Weights of a small transformer language model: 9 layers, MLP 1024 squared ReLU.
Each number is 128 + 32 x the weight over its row's rms, rounded and kept within 0 to 255. Layers, rows and columns count from 0. Numbers have three digits each. The size before them is the row's rms in percent of the matrix's.

# layer 3 MLP down (transposed), 1024x256, rms 0.059, rows 223-277, columns 128-255
095:127149072122117213120149148160084100123110154107145117132156179127071126118162122149140121108096164159110102162148095122140094114125151142109141063082112202150087096157128151129183160069118145114114094121098143156143157118161162106195090094123147143109117072103129082127165114151114062076108150133168101180093129107196151160085062127157103100136161136115029154117134118113143099093130
101:123096093067116150125097173148115126127133154130124171203096132120082137132190161118163095113125166206092110083175175093113149099117131112156119088130207145136090143069150120200163058074111107132164111137113111119156094139114068116125143125120154123132108149166114145164134066120099121084157132103114143103088169141131131188100163098133078142151115153143145108220103141122165123159143
108:118141069148189117135130149146120149144139165132079136133093121097065158084149062124052177135140114178160086089048139115113157099178121122113141171172116084162102156116174164111102145187077143110110163137115116113148114166164144141109122058110159171148140101139164062123111130128131110128145164156131122113068112065122166149116008158167144152129199147133076131107084127089202090151135
118:138062151095182116099104184140118191186178143183219121144108126125085091196102113071138092091136095123075102120036127099159135102111110140127083190163131101159102067092116116206143099125086193172178116109155166153133104108189144124158130144101103133132117083145123110151156104111080116107170125096165169105157111132081134148128085087131127127112114104140190168076118147127114123086165
104:114129061128109111055108069125151114110109105124139137138132109087138152106151156138181127112139101104130159131116143134130138165096115109148116152073159112142074187143094090051147143104136156113149127142086141133127103114115133117114130106133177123189102186111081085177085135123187196155152148164184083109105090144122128117185136175122092094103130137100088130128140127102170098151091
104:125063105090154154151148135134068139113149102095122172118170138124095185130128084138132096111111087100112133111139084101091141123134094070070100164180114130149150112060138145146086103160146169055113103170148099131135121119124109185086145090144097174124117115134066226106179102111144142138120125112159132102092107156124159122043149160153119128183136121165177107130050107071151138129188
088:176133073134152130130107109182173147131104127127148104092111131151104135150063146178142109156166110181102147119156135149081148138177129166177138172171135139119123158166077078120080163108119139120145069166129103134155166112152143065142126107119143176178196114187139083135134086146171102208187152050106093148161073136108119097103139157133149115085127166108137127136115177135173086157165
079:219090091135129109049128074132142119115167082137108102094188116139134113097158179117126112126109088077108169181098164049155108076118152074151149128149201119158109158123171116140088150197073163112090124034158178166159138136149094116088174160117182138125117146140188174120151159134118101138086129177150131115157097152116120057161172087108173131226136090121147115137135128169138145150121
092:134119116090077166172137135121172107148196112115162124125153097097164100083145100090124165193133120176104134147092145084106173126108090148127081130122038160119155149146126168117129127115159055162135151180133115109123149131089151073143104121118127109096068087168078160099128081145148161156154165127114146122123104176123083123191143100150164140138179101102166146146107171087172152139088
087:104091194070196147135110150154111142080124106146138178115099063129176100144104165109124186139122110126142138193102134090189071188154109060150153087139165137150117110132119141166120086177108159130126154111062103170110174081116107187077157044076155122158098144156109118164108095101106144137119127084114140115116175157156065130092145158142125105176105109158138123079130166086124136139101
105:115120085121131135107086143187174179159200098125088115165118139136134124053092119091193171107080176145113110120136198153104100162118148155170102127115107081118160121137114131112103101090129178147125097124134105114217116106159102087102086112182147134094108089111071126130094098116144130073080111153158106136113156080170125093106139085117123081081165089079149165086132164093157098144083
092:113105141065139108123141100075076149123104079140187140119193166152092172163219111114125072097152133078109156162106172131106162103180144105086134167160090080131105172074166152117078138118134101129145146131105134146159081129168055141106139145153095089172143100121094091117117083181092189174129167133158094192108097135131149068112129118112130118172149123075224124146133153130102145173121
092:139148090104078163121097136134114130121085141086058137121115092131086115118136111086112085131137179176111113123141205124038106169126126111113192081122102167144104186123160131154143167131087162101105180134117127152168121169115114148103113096079124123193176083122123145146193122193067125110152182117088118129112118150187155102063132099148123147122118103135118106144128113147055120163110
091:060128157156101153111105072183087096093051216080146131086106129094112140128156076121060119114146140153176082177158156144125146136149126123086119139118122156145141139151145130159120124112168132164096139110152174113157115115103158054115149156089129165073135097115117151108090077115121145128104130150156159095122068114144188133082099120097135141121114096077170166096050098192142131121145
095:105128196130163157115135037086138147107130140141159136178176115164171170118125052136139150096154110115150148100105137105121111107122091117079101179128111108111160143160178138113099173073143140119158171166120139135120111093113114101150143191169142142111120168114157188088139116157075114194095138160124136107168160112127162088133086123154139098077088130143140187166123108129074171172130
099:155105070169116102206074163151125096101177169134082123123214133155075154085132152211074147107107124068137076145100101118113089150134118201093099142113108135133149171084121187149070086103151104133060188096138099138115053113088139132134119103074075118116107122097126086114134110144141152174100156085167130161151186119202091116121158167139102100125111110142142063133104065142099093130116
105:064152135124095129095080143186149180115131141125123144110116146151084125138127161167126105144121119117166196120057108103128153129141089102195191139166132136103178128150146145057113122115166147104170108120176237091140113188124064141154117104103124093111170115081126084127092181132151178116084144160203109159141121168169102125061131152103124148096142133108134094066138099132119095158108
093:089128124111085089109114086159185102143179112162150106033147104148120150152159145129147141094114137130115131194123189121089139168140090121135095071075046119112129110085152146133161091133134089107127076217142154177121150113101113191134142082111152150063155107109152133180111126098133119105183144169153085125122177182169112057128122093135128177114155079130107106097141083168156185102158
107:113118104129097100075136117152149088094132129086094138167134132108106157172147060143087134200095146126081144072112169116124103104139120148140138139104119139127125205089101090138141119114097093118105132138120083119147086121121102083128155149127092113127144141135139171145090088121064123089089136156076099096070113055139143142123145095166099157148087172080158178172183097182076194155085
089:127121146128131128121112170124153122142117096113093119175112088118113167142120155099111132100181161131111169182130098098069130112132118099079085156141165129086158077124099092148091151076203202150095159162045100104111187123178102117092127130116181152142108159160126129116136165161066139195104117122145187098136152122151123107146123165125122114154157103078147123137086097095138087184116
099:124139112120093179114085132131131105137093124149164220091146115114119128121154142136151096181108169114151182100134121092079094158120141161111193119104146141146097154094158120130149125112169105121120148103110122200152133190151118171114141182093109147159166174090117068118143135138145131171098160107179071137129165134135159126140152126087079142140164108135145098104165160101185156138136
084:142086164123158133165151089126108167066081106146147089095133119152081138147043074145064049156130151116139134118145208110089157105130138113063163120093117125113130082126097163124170167116132107117119146151195180174155120125148143179085131158106111139119171089087100166092113084102122121167119162082113140139121151061114159168078041107119095163144085112116144094117063111141092160086115
098:122134139199189145160187173106177164175080091169079171125039108128147112218144088162147070154074175124114105128124165125128170152162130100125149134186133137123105137141166205141125096087108111091116118112187109115096090158163107095140128166117118113120143120100134126102114109203153141120157187118233120106145081082129184157118148179108156155088205135147131164079165095119157120154102
101:138137111061119117131123127117094094169148141113193151153066042123150162138107130146126114114148101129150103163060132034090145096146132140145083088139059141100115110130088128178102156108165125160137109087143157106132121110126053168153120124103098111162023226131149094121164125093154151127106103086120118193102161121120095111141141120082115126164121143133132136100118096138122095152156
099:139136056087106176099154110123102104127170098168133097119147188138074154069121122125117133119119137139125155120091125128104134101167071169210058077107101127166149186095111106133184112144141072148148129120165085118133085048071074181109146116144073126163130122117111156174110121142134082153071121138057109128068129122088126201154100116115041156166119118085118141092167106088117087148128
088:132129165099175105093112174102137133126123115083099223130132141139140077115111086134119128092114132088158160143144133114139094082068110120162083133151095097127081102119128204170032099170176153093120196114105112109107122147071191069120137180094133120225104170100188117187116148139102174135173161112160138104109154196141088125151070115087098150106119090111144123117127099110068135159085
106:161114133127137102117105148134155122149145146057141147129127105100117118133165145154096176166123167162101132138150106118061128104159067147170096176128150221077110111108109082169146168150116122120057064178129124174087116105108160113128121115098085069144149160124138108129154108155120144041109065166150167127153215120133065138074101091121112089149140173105085127142135144161073137140161
094:140129114103114129111154138107168120161120129127059078086117122123153158117163074136093098140101162084114117073105050059120162114105178084059114121138114116102142128083089121160110186137136094200113160119131125061145098171164122154138144136181141100168131083151123110174178133156173149129130110096108105119142125156060160156147112107118117156161170148138168121195158161103173132168087
106:115135080070164186110126121153146087183138145095095162135162139099098142117132173156087124149131093105121129084147105113080126127095164185118156151087110124073133187123101161124149169179130148148125193138137155116066149189118146086146144079117122168169174128183108139197115117121212151100096149093126126117132140136137100108088084082126123145158131123180163116147119132158114090194147
102:140116122136100163123176113140142163111066081160163121046150130188082113145105124095142107075090160122138146062075136141110134165120180094085152136125087124153122105128123144118126133123127101107165127099174138146095141146121166117129163149129062138174155124133104125101102211148081143117105149108126098110178084080123155140133160138130099058073155119094197175084104131121117129157148
089:120170132173131154141121129148148161169072067164119174088127139176151161196145149144126085096166180105109134118135149144125131103155121172147097130125115177064124161153138088112103104234128128140186174129112142145135102159114058158130120118123079147148166167076161090146114250091167130143045181103108097107135172132134171165101083127029154136182104114105105155126144124136163154117086
089:133142119134156135116114142130152134141118143089107131137102124172112124115160105048098147140122147139158154092127132115101181166164080107130164153158158163149136089134125133143098074099121129118140131194153188140199149075199132107091131168182141109165157149042156132045120107109200099154116069141156088107089112133186163125144093080141114113101102168158130135127095105155149200142128
098:127121089118103158099124070060126156169151079123136153136163122142107098213093114109114114121130130110064095109112175104132125048112091173125175093135148090123137078180132098099111120106138125158135079151105118178171108116104099135074135125147193123149112155149125160094080115189137111141156162104137162158105132091094079226124112177086137126167112123104098153107114139138115144126174
088:149133125111147078148165162099110145144122160127061162161125122193081170169153108108121167134131159145147121099145112121112118170127106142123171129132116062079186154173141120114082153093180118179131122110123169090129118086123169085148115075130093106124088127103144077109118147166122108160125135128066131148127190168131174077091097111151091072088074087120141095149113107160162100205152
103:059187113173139158079112146131066095107157138158082084103178190142156112108123126098120116113120123192143146104142121163120091186112123153173170109095165103164103159094139140157117125129163139144137159122154136099109118154180135195129123180112159137149121098164095133138052144169095117140105119159175108162127169145093105161064125126128120123131105109099083135173185067099170124174143
099:104097173099208086166154068146047138127182102098116119168143125142093121123087085074099116098165144157132160217140160118085159183107177115115135115139172091136125088093075142109103137125155132127125074103139075147169074183146120127119114151146111083153074108152129095124188170104164068153135105095110153135137129096124112153197121106079150120121090157165055100126114082078115143095121
097:128084117073154078135145128133168153083117157198131125118141140115142157143129157172126216113134127163094159136114128094124095125167101081109080136106078121113180140082112091156135171116111123140146132133126102158179107127024037122078154104109167112090196100163087119132131113069127165065145150096177180165056157124148144117121090141114096103116111043143115176205118088139127113081200
101:125111144077129149166099125062094144129130170065189104147132123143132101113136137141130117143126141124119107066134171120139104103145119124168073144105115097117168077165174171102127122136072117170117069113209143120178129139100140187118192168131151085077162208180085132185097153190115187080174114103115145139117167108137161166129143108076157113175138130133186163179070143118153108119092
103:143131111105222186114117117050085124135176115119084151153065160145110127134153114064099175122108162144070173131122134142112126088122103164142113160121121085095105092136042133188116111153129139158122141148145124156134125104161149146103108174118160114144111106147149128195167127087090129149212140172152091196213133110132135142124123082104054157113124116163110100109131167150091134153128
094:101151131175171101118112084126097120088111100190132101119112103087132119101135171062127128118122127131163142155153166150073136090112127115082126105178097115123116137113119163103198111156127153137143098127173179159075132068117119136138103124125139055194176132093165121159135148090094087197152082132123135119137203171098125175125173177071157139098112116159120088139112138129177143178088
106:106155083164105115044185121140119160120086135159143130155155142109111096123111129051137184140097129141143118106097152120092144135114101084162110109099069143104176060113118134098135114115148109118102176173085082119155107131121077118211133177142163071102111179145072191185096104159106129085142147122140147090203139190142136094127078122108161109145124129058050148103150134113179185135156
100:059152139097083176121133155127148135086117115039104165161158103135169163121145088146140103139086151172104111134133137104165145143093169141200151117104113127098101099116152185151127081127169063124076108152141146132102132076102119144125119148084115090041095122169123158101124147132101148161205125153160163130100090154135135165186141115078132109162092140139139180122158134141063113142172
106:113081095112144096090157103167108130086122128123129071072159132224083109142141139152106059136165093041110115144121136136143130128131104143149148208124126154154130105086099105127127181103080191151108085125142155120113093158090109183098095078073094250134095085095167179096098129125129155102139141164190130075176142164156136113108089090119156120065128120093123076141111149118119124170136
101:167135195140102120152081104111132145077069189136107136097084139073145111097105147176110115116108114096121158075134138162092206159155092097145156154083110143097235119083160109173151093158164148164126159134141138177142073180129170157140172162108145118101153156110147126098114163145128177175114124133090128117085085077113161132126092125119124099116140097125139172087094166108078144154123
104:142137126149097091137077127081107091133142103153138115104156153182103146143159102172117116177108083193097158150180079087073129125149086136161078141100094107107134116089101148109095158128092108110101148062113071078191097097118147089130150092095170129142130089150062121122096200100085107128118157148139078153080144104143130170103133132098138168124132094212064162132162155159116105155125
100:103154137136130101113126103121163097173162169173103131120192098127121171116154149132078136169123119075110098110099197129181089106101136147146163076141143157151085094070133189187152100130124129143082099161113117120107064096111092163126146112040135150121138154115145065092136155125141128113132189173125130117131131170085146068150161106108057103148117155111153083137119117151171155052108
096:149163124086169160204179102144108086233143140107072127122125075124127119185135122140115132136177129156141096141144120186087108124126108089146104114107134130077130180131094123158141157093117134175127113133138067122098134074098168161115108087120126126174120070113132185117145179190094175089152086168114126120137131124139134144076146113179145094095142142104139090092143156132089119136154
102:042162094169123112092105116141121176109106112120110053132118127106124141129109117172203094117091078165111063089087090164121127132142089128124166163133137121084157136057115181069102146147132114100099144042156109133111085132098170149092157162084207136213141100095130172099122118118150074140065121114195145083151107129129103160072157117104070120182111098096138118155108147156167158098134
098:133140158107128142077140090116149128099071109106163212084182067131157118178117115117145108141145119099142099144133117142138137095126082104153059115115120092115133155094105132112163144103139117140100107195153077135144094180085131166054124105071102148075162096135104137105074081125089074133159085151143119095144083111108131104068081078173071151180184102126108105077138134112104114171180
096:153133149112163173132148119058087098110153094149129159086168148151112071113093119066172140117139162082150141098095088170086156145180131111114104136175142144162116121138128139174133133131075116172130190147141133145162027115061118122130144134061096111107169068152134127145120129202113135144143163085230190145128159123142123181103158104163115140110175098151077152118145110171064133107137
102:120053124156152087144116143137134096123187156147165160141129157180158153122139126152109185127102134140106137141141184117104169082079094131134122154126116100122106117164113138154103123110173113172073122105165099154123098174118128105182126089190088128102165155159178174110163137150067204152103062117157112115087107127123164075141075119164161132169132135116138152134129145071144101124164
096:124150133171156051127066087095141129128144098105091146089109146130159117143152160140181151086178108097095125130166108140111125111130101140057095146129110088130131157143166105122121064165127117119095125134153096191096189157081174124093142123176137184130102170181099216136095113132144122076183195105102138118144122179130126143103145121167138045101109134152141149101073103202164107126120
098:208151125148142128051165094111139155144125130197114172157102148180158146025130087143122130103192107134185110116132160114147134146118173135175141166153132119146190128156122110112186151114121166165145139177166121141166131190153147182134134086171178174198147115078188167147119137128108102149134116132175109132128093134065119166147065154111109098115158123110127094057116156110137131140156
124:104093078095118124161137117046142120119125123178141101149076168110142197150112175188083101108168124102148096128109112097137141099139096135130119084129090133117067092146124074108108117090099163091196150102140148105170104136181178092163139151120162133153152134135200088081219100137107130094119092133081117142147119114148099055142133156119173187099119108103110135082139157072075115110150
107:110126113136079113117139150121156070127100130139142117111159139140133166088104100137146153114100072131097117114103104121112095105086141094149133143098148164071114118089170095084134152110154121160136085143145134170094068148189113104134111138111071089102076125127088121129185085124117157139190110119110183125060152129133159104114170189100081144161115215154131116107062111104138100175174
# layer 3 MLP up, 1024x256, rms 0.0593, rows 224-277, columns 128-255
108:094122103143197127194159133090096211146102107096121148124162191105160134120109081126167135085093174099097096084105174104142147103141138209087108110084162152086108142132192100158102153133166183204112141105113085167136141148161134119120116137138082093094198130113131122119080137110107070126076119145088104124080108111151107109096076130095142144158138186074062117059164138120111182140172
111:143160094152209090140092158137160157055131111092074119141135094201085105104132139111153152122134104163145152114115171083155153138136064127130113160136155125207141144115115122084157163128107110171137149091142193118141172131126097090101139119131127104097127162172109135098173132155131073186084118173131112152147181112094061110143132118154097113152081112176087151133135149143144101131149
108:125170134160066123104144110137110110133149149191091136160119118118129130140111142104043108141063175123138190199157096185168078101143151182098175129139111146101184162132099175150132116113054093139102119097137126117117177143121188105105079133157095156166164153109102140130094146123108130122069097135175161141131159133116118062136116140121074184129175152122176173131147125135184096121125
103:127136136072138154073125112101154176133117165075084104161181105184140103079067129080122108125146140152063109156154155096155144095071159121127113119106147141121129144180109146099103116151140105090141168074138088152120109101176155134109144133148132208137104109116110092064101189101140139108104091130108119123138127177119080094206100122078132104119100131096164146157157130152140099128206
105:123154183104089076093138113145135079087139139117147118131078159096165143101106100123131105140144149141092074144151172125141092083120124085138138060202108108130130091185139124091128139083103130150156124114109077078129134140104157214129170061152086169136115110123125128154112126044144126110082066101091104152125107144098147106150156125089128131141152115077190114138132169069119123112106
091:119164192160158113101110140169126092168125131165112115107111126121158179151153126132112153128071141130062119147144128128106100171165155067104087070147121127082142201130082187097123171123203116106130140150078108114154144129117106140108151149094150182095123135149160160107153120110152113110121136128124138131147142106105176104130085102078102135148122151149209170097107078111117119163143
086:147086119119144131149191119109165198111113086081163165128141110156080113162165065099158117167148158181038131156160085144144099111061153146134156189140137131130128069105107166103158143093081113158161126163145173122071078167118124162116169137142125141183064153089154140080163133125130149098159112071173122148113115121121155101118184164168083127093138148127133164127123114148122130075114
088:128079116081108106151153132096166135120149198143138137109132092094113145149124153122146094109113138095140142087158149131144126148154109093093131184163154130119110105115143097138087186153092116106155102127183063085139161183172170149083130096121109140122108122111097138162119150108165110150126136143130125108116108104170145110086151184141104055132108152088118167094075079115141174146184
087:130157179131070094168121125135161152115115158094183166172121216163153089105160129155128116137150075138145095105175145116180128080120114136072119137100118154152146123092156132070149117122127103158116059141119135173187128114103158108104117196138146146090139102121123070101128148107136135131173062174155084130200123136157143115112131175125075145094149137129108144038100140141160165137128
101:101104083126093161129142105156145203118137095133136093140150137080152146075127081111130142101133160078218093067124171164178116119129142119121173144187116121139115110116089088080143102162140106094142138155150080156106119073146132135142134136113107109150161142159137109117088126101113176165153126118115108084127118124132038128110101109074078131125098136170050143121198152177119157136131
103:137192100184092131111182077135133149123090084165103138120116053134155106123120125092090135118109118084105173112093141083104144090073158155115125125129109143090101143115128142118135126159110093145111077117113149153101139139191156108124076151112169209126122231075136151135171164131149094167134075128157171100137127151163144117130088058134122134166150177143089165120136160160128155160144
095:130132145161086080155135099080115168097144087112151090204125144136135107096153127139175132116134140127109156114139150123120111153176162157076136150090117117062086106122132084103117131076114111075146085072122145137173187162132115127122098114238112084122124137106102076081059142089174153107163189190112146157111123150140104139108186109108154224096161098172063123138120129099157190095124
099:109094144176187067120094181208093120119181167078127113083115096040127113079019113093129104156120098117084102162130136114122118110096141144162149113130130152139192180119159145137126154182116127134143082138141126113105126140146074150156103134174136142054100116107090139141092156096132181129133141161103171107110170188142143098131142101138169061096165144135121107138157138119139102167099
105:086111103108099140165131182144109107138101085101175097141131165146133145088138089071137107139140126115178125168118104101159103068094154144183160122097117086138113102100156184152125095108108166124135086101140141140130127098195088102161179118126147119128118187154085156091057061105171164123182144065199110074135129180177177117127149094133071134070151166148142140088137125131127153108178
092:167067090148104131114131139141153138111119069154150134161142144174122114167153111092110131120104157139103113130126187127128224135194058057131166182082123185135130113132093175142134173108151127090107117136153147159120131144148118153101082094189157099140150116150077202089130123192104102105091129163147166141181183176145167189112129144091127139102122139147203134140205173170064081146103
100:138122133175172119139162185105135091173127156132085150110105089148137106184168077087076056079113079145214167112125093070134142124118110143172153106099109133125175090137067092140135155154136096131127138150152119136065153124116093107144156160121088051140163090130108116076147170134167089155139121050078123151129063129161141119140090171106089144079103144149104169119121154082135113162107
095:128139119130163183164135088106173117111109112087076173147067113111117129178082068090104119145144174167123091132074146159164084090124104124136146121186122118149154144143087131126153105123075129052153098110077150102144083116107114117149085150095115097118108167067139182092173185138127046137122135132154135137108111097141117092150113123158130126149101083104101153176093158175114105111128
106:077096177128084149118093113117080089125119072077091179097107128122173104159135099132144128111174128140132119195111114101148131110078134070188096128139183184120112136128107130173137089123148105114129114163115096106140176169165141154134095142225133130104156110082108150143115165101070151128150121081160125082111144132149150072153167144108145070131147098156144119103122133169110132144145
084:148173099145111167160087082156110166136130187116086125118115139192146140123117110128125073102130137093139120158107140171094118136211095133153122163128168189153146144146185144086084180124141124145171110040089136149115103159120105115148166139133198237186173105101136133141084119143110117146218135123126143139135152126110152116098122108206086194109124206180183080209140135142065226120149
101:153084133123078145188108097072126112151146159124134168124096108162171146096163118108119177136116145098175099155087111086158163207124130110108124075147146125121079171133087132154126132164084102103098105152191101183165116122108123089091104097111195120154153075141180138132116091096125154141111130124149110084153083130130130132155074081089131130139106063159132086122110053136174109096160
091:118070156143153159136121141132049046160083177104163048169133143142066072106108118113151132078121140197113142133170087120173112051140151084129143101107165078143124157111127137171165093141196131111132107143083149067113183145149128139184177182106163130108113142083117092173111075104164100108168145116081130158090120098111108109105144156187104133105092112101117055126125132103125116109114
100:162081125082124185130110168119101134111102110205060122125104119160112147133145097154119168100090151114126148069121121083101075113162143083151107119158077112107109149130127194126113115194072141139128038098067117165168111142104124154132090074168151118139179105137171145114058129170172150142142088191120171138159149118170170105090092085157160142156089062139133140052151113117123149135136
104:102110169139164163120107103152130052110183145122101107186139189134160095131152110121131146159123114171104125090157165150119125090146121154116151146145125157194104135120131149145146192123133071101121143121157110148166118168155191057147113114108158060114099114137149102139095115105124092103143087147169149130147130150134153058159189119116187142166155114102108068171110160154197156177117
102:211169104113146164125081120067125152170111083057107148198139090140149193138149149094139140103103082167097149173130127114127131086105177131103127110158237187151158088120167169124159120130083124129119098146092166115104163194120210088225124143137130113155149086099155117109082138119085127121132177081110163144149114127105147141141129078125156055133154203166123096094123147132172122169140
091:137094123112117079169133157178207159133124071126067072124147102162112162154172113134147131093112137139135085106112170140131109172135101127099135145045175089110150136114121141086123160130092089213144142128145106142096109109101117137109114134172127098066189145120137123128148116203097140137163116122153077125119119109199174091088129185098156111123110140125115196108152137123128138184080
097:137047157102098139092127156134174165160145116065092122140153144101072153103129164100068174103127114070136085160059202140133186063171078140154115124097105130119135133126117075139092073146100132168135130171128126133154097129134102096161114149151129117159150118068126086122128053101157111119139162172118132131154142111106112145106131110129129116139085135114069186114134078129138105105145
101:168136180122083166104120188119135141095160104146143152138115095095110108098090065106147106091129155123075141135197163173100147124136155168137076162141133078110058151107071150084148176099093141133136086107111148101084071088156163176154146156113115162159104091101051079137137115123099076123211068134138184158134138148149080119120126143124122168134170120155149092202139187128134141132142
098:061098046129124103103211131102079169104064192150143144103092121155065140105148111080107189136126115089125120174102090073152137120149191152093112107144143124109062184146109123184089128174131159140125124144141154174062148089189101186076142140131137065093170162150124080158125123064090144201153155128149169136155134145181107104141171121131106120151147105119078109143106127086101124078175
102:171145107073101214104126082116115071135154112132119103125141178189143185057151124143129076122140106119128079086127126077179113145171133121095171175159121081117109126141096125106120139136123112140180162072159144127149185164116099152106096088097106095061088060104112090134095136131110135138153178146111136103161107097191140145101144095123143130125104151208165116126106115162125124096138
102:121091110140113194117070136105111168086150147154131079109055139108125118131148126090106146115147105097126158150155134079171171124107107153100105188143086195090149172163096133098121100151103107107165109076092168174159080134138204146151143143122040118159143131159110099117148156108101186065098159176113123094103119077094110096151170092086124106141164143087168109115092125031195114140146
099:168098138136153155170100137098157110122134138159113089141090077131136192161136107087114118142072160084189149168159175122133139137141135095121098191071105061124141120082139111111161146090105090169210152140136116117129137193136177110106146058150114099151095163162096132161065143126133156089146145077116094130143117119055133152142139157076145130159145148107128110160110123113080134112112
099:147065152117171074106158148120162178090051094163130149168114085147102145156177139082082141131212164125130108130115100129151104146109102087161103152167141125157143131141135118104150119100199098095159120111141132101098180197167131060149169172165161065106141143093142159145073110078143145156110136104160140131080127107103116126140124128125100068184133111144145119098173196184124093102117
087:129128151153119083108165137155157200159108075141069116132076134056165149097162108113211064060091186120120096108058118147169139130177119082126086143144121164105163151153055231119132083120153156112121073094167143112096071130102125128158103087085139115144140087190136184151133137155101105137123089133103131115140164128142134190196166135156144133157102116064118137161157116072124094150111
100:090164188111119050108139104132170089149170110116100110195128135146095079064163115129146168068192131119136124133148061121092092111112088123127137198141192162162170130156153120143160125191083105148074140101119152068138116122162018162142157087112129158086130167137106137060117204115120115116163153138146170082139096054123150086127091129096148100070156121118099124109119128126159109141166
098:127089113080184102161141110105111195153117113112068130138111095165115118132165126147123113116195100150152137122106070117091056156110184106072122164098092148120107146157184133136169135116119155142126108033125104161120127147159164101115176150125096080108134129108087134170109125109147131131186144149059172101130178148140131153104129150092107151153070094109186138193149146069175174134205
100:108115179131164115143104129106130140122113149091101162073139142112122072112162118103171166097162154134120119130102144079111116169120111099114135084122132140120196097132144069123156119129119058111088129068176089133168116096145129148102138102188121125125125155152123153189154194108101092065149091136149163118076061114104111113104172139121136071160135150199135146125102136103181136129119
109:102133154094163129093139081142144165143131161147109092130102066148095137156117056135200049134156180096135154105158144130161094132144139093120086155148149206098149155120173098099176169102129087081095132102173080152103135141139153175119120110122124140144214129149150126130131156110115131168094117167131162128104156127121121071137166110173178144091139078160162148141100161126171157124131
095:179142051141099111116128108093138131061146125168105177057208156118094120112092088131144145202139102086163177102072149078138109105140168139171106145135137132147134114146172171172086074154167110100104140128130134169086148090127068107142177058086121136181128126132109092100126158107081089156167148079092097128162139094171122167119131111113130095131086115146117067123143174135144134074116
111:146125132131177076126153135163143130144119088111100117140147139132140123151156109168101122095121151111174102124062036136123148143148105111126096094172141171128194051119145161076103088099161108137068079107144084147152141066064154168122150169197052146096128103111080135128156188156170103160117157145128157116113116140121168072120115108160145107159100086124068167065139133149102105120076
098:078159140140097108196135131066141137125086101128106152144121093131172068151071174129119160137137120182152114099103140179132129079113088111092127133162132117116107090132114097055132154137135173090165104169104113124140161059114151082072140124204119117102179175065133101113123104195143093106162106121181075113141120182159120067110052108087088119080130135156149131110087145116151108192175
106:141106098115144128130121128136126145063112090097121132136172132083149102127155175130092147179109157121160163097150094145136088114101115153117004180199073147145145147113057047131100138094099151109183125116148116129051126122133109162092142199151120165144214081113159115130117094153154178129112125159080109161114148157109127113144098138134093123101138152081117118136095141140141182154169
110:168174155111072111096131091084112129132078155117098122130121091151181172090113114153162083145125128071132098141127142180176083098167108155133154116099162152130188174113141141150142118132119121183101121119099173103081090095110148117117126147119145118157124096113146103221038088150146136161104091181206167105171147065120185113181125151139146151138140150094148133164148082179084121091214
096:136063083085068116209152111141131124147098168167138163189126072135099096135076103061134160078118093068144122096132071133130099133157167185160210108181109175146117176097113094130198124136079074124090109129142077164107128087134059129129134118141116146230139122193115113134100137121144107123076159191149107145127123116088098118109158113169092190111105125071057085088131113129120126146112
097:084136140148204085183139128114144163158105146068140138147129105127074122134131056118196088132142152091145114143088174157114156101159110117157148092161128121164114138111110116076092103147098110117155151165172127116133096154121133088125071123129061120132191153131085113174115127059106131171119089170153098106197072102182127110161106164162174107149123131115093103100115087105079147081101
098:134129130138105127136122088118192076175072112131087173141112081175110112119119138103075162110126103153143131152077176092148188090116132133209097117133147102139149147122124165129154061125141142093156104096133136136158161170091122142145115091163123156153138131114086078089134132152207147120132163218177080103053108180118100147124106086131138126202148110155180123153153093163164127092107
093:140142124168091143198175155160137121102133117158088124053102141120114087101099074131201146078093129076149165109067096147144180114111196106101118111166087206110152108127174098191113148171052110104163100101135118097144130157136130129167135023182115146131151137131150166152101179102169082113138132154115143091150194115150116131105151128145114136113181173173148103119137096139070135104148
096:130136112110106130132091184187094088075147115097131103084096135139058162187120161125103119131146096160181144156067090071079116073116112133154084126055154122155176101117141133158104126107139134096170150143053155199123122151096164150161096156105152121165120107139129089129084118124143126125159064172119098093159104091140064124172123121115162159137102153103152169083117110084140101143133
095:152154166111130171130094134176164126151102056139126092136081066177121116162158138164098163098109120117108136090157094095120157091100111116078135084123124033172151106059119160134149122154127179103118129116079100097136129101118142125159166179164139120126142121116126192118120104125116167113157139166122127103151061105104157068135090162069199167140099138082197129157139115107138142102138
090:102109149106050150044177133097154109139110108109160134111094065102134139111100117105132176074144129160140103076123171095120139104172092110064090182161176096188122125084112127172125137117103101145154127156095113166114158158156103102147095153087118137103123077099127127089084103130106142096139112087117062120148139119095127092147088142099129103147116106136108126102126100117085124111091
097:126131092126089128162135109141141104106126131137130113084121165121093119141114078091095135199057143102173130099125104112149138118109145147152067194133057141142130157132132159149148197218089075128109146153141143087107113119078179156149152182116122132160142182113166145127141107108077117115151081080155050166174113126189129090138132082118131176179173115161161109119178112169144145157150
089:184083125128112101142090121106141152152126124145120104139143098114128168068177123043107127135153135122120097113103142137139134147121067161092151149127131089149118216137134091173144174126111095131112150116127184092128100139083117115073137101129126119171125167156102181176108146133108149104132124134164151174114148138091150186118134202101142146180092157169138142185072140090134153092086
097:105113159124138182129071139106188128130162090150091078160164112096144113150127131126095124091177129170101167131166124096171152168066111140127191125089130071176079086158191144131191113183109136135116127145118128114141129155114140120137166164159157050113081105109223092141150098155087077120119121139148162110156191074106116111100108166088145129115098166132145133138141129168101201156077
138:151095102152121133152065108067137111115070093116119108168095119093179150119121128139073096060152158071146124164092134115168161143162114153127132076180122158141136103134101108163116108108114100133136159088126144133072122188107164103175116097154092138140168113066209117109161142154145141119124037134125129178171172104080124077130085131098121087135199186142163100091095111108104109105119
104:163084137190150165125182117150157171128103103145151095215102169135128111090157135071105103108121140081111074078146156119111104144117145137194139134157083142178103144122073086067152187110150038139062092117141159161107082122132108149143128140124085111142169133180172137162149131104156068144093186130182107140159144100136138102174200108114128143071108125141101152105092135132120100097138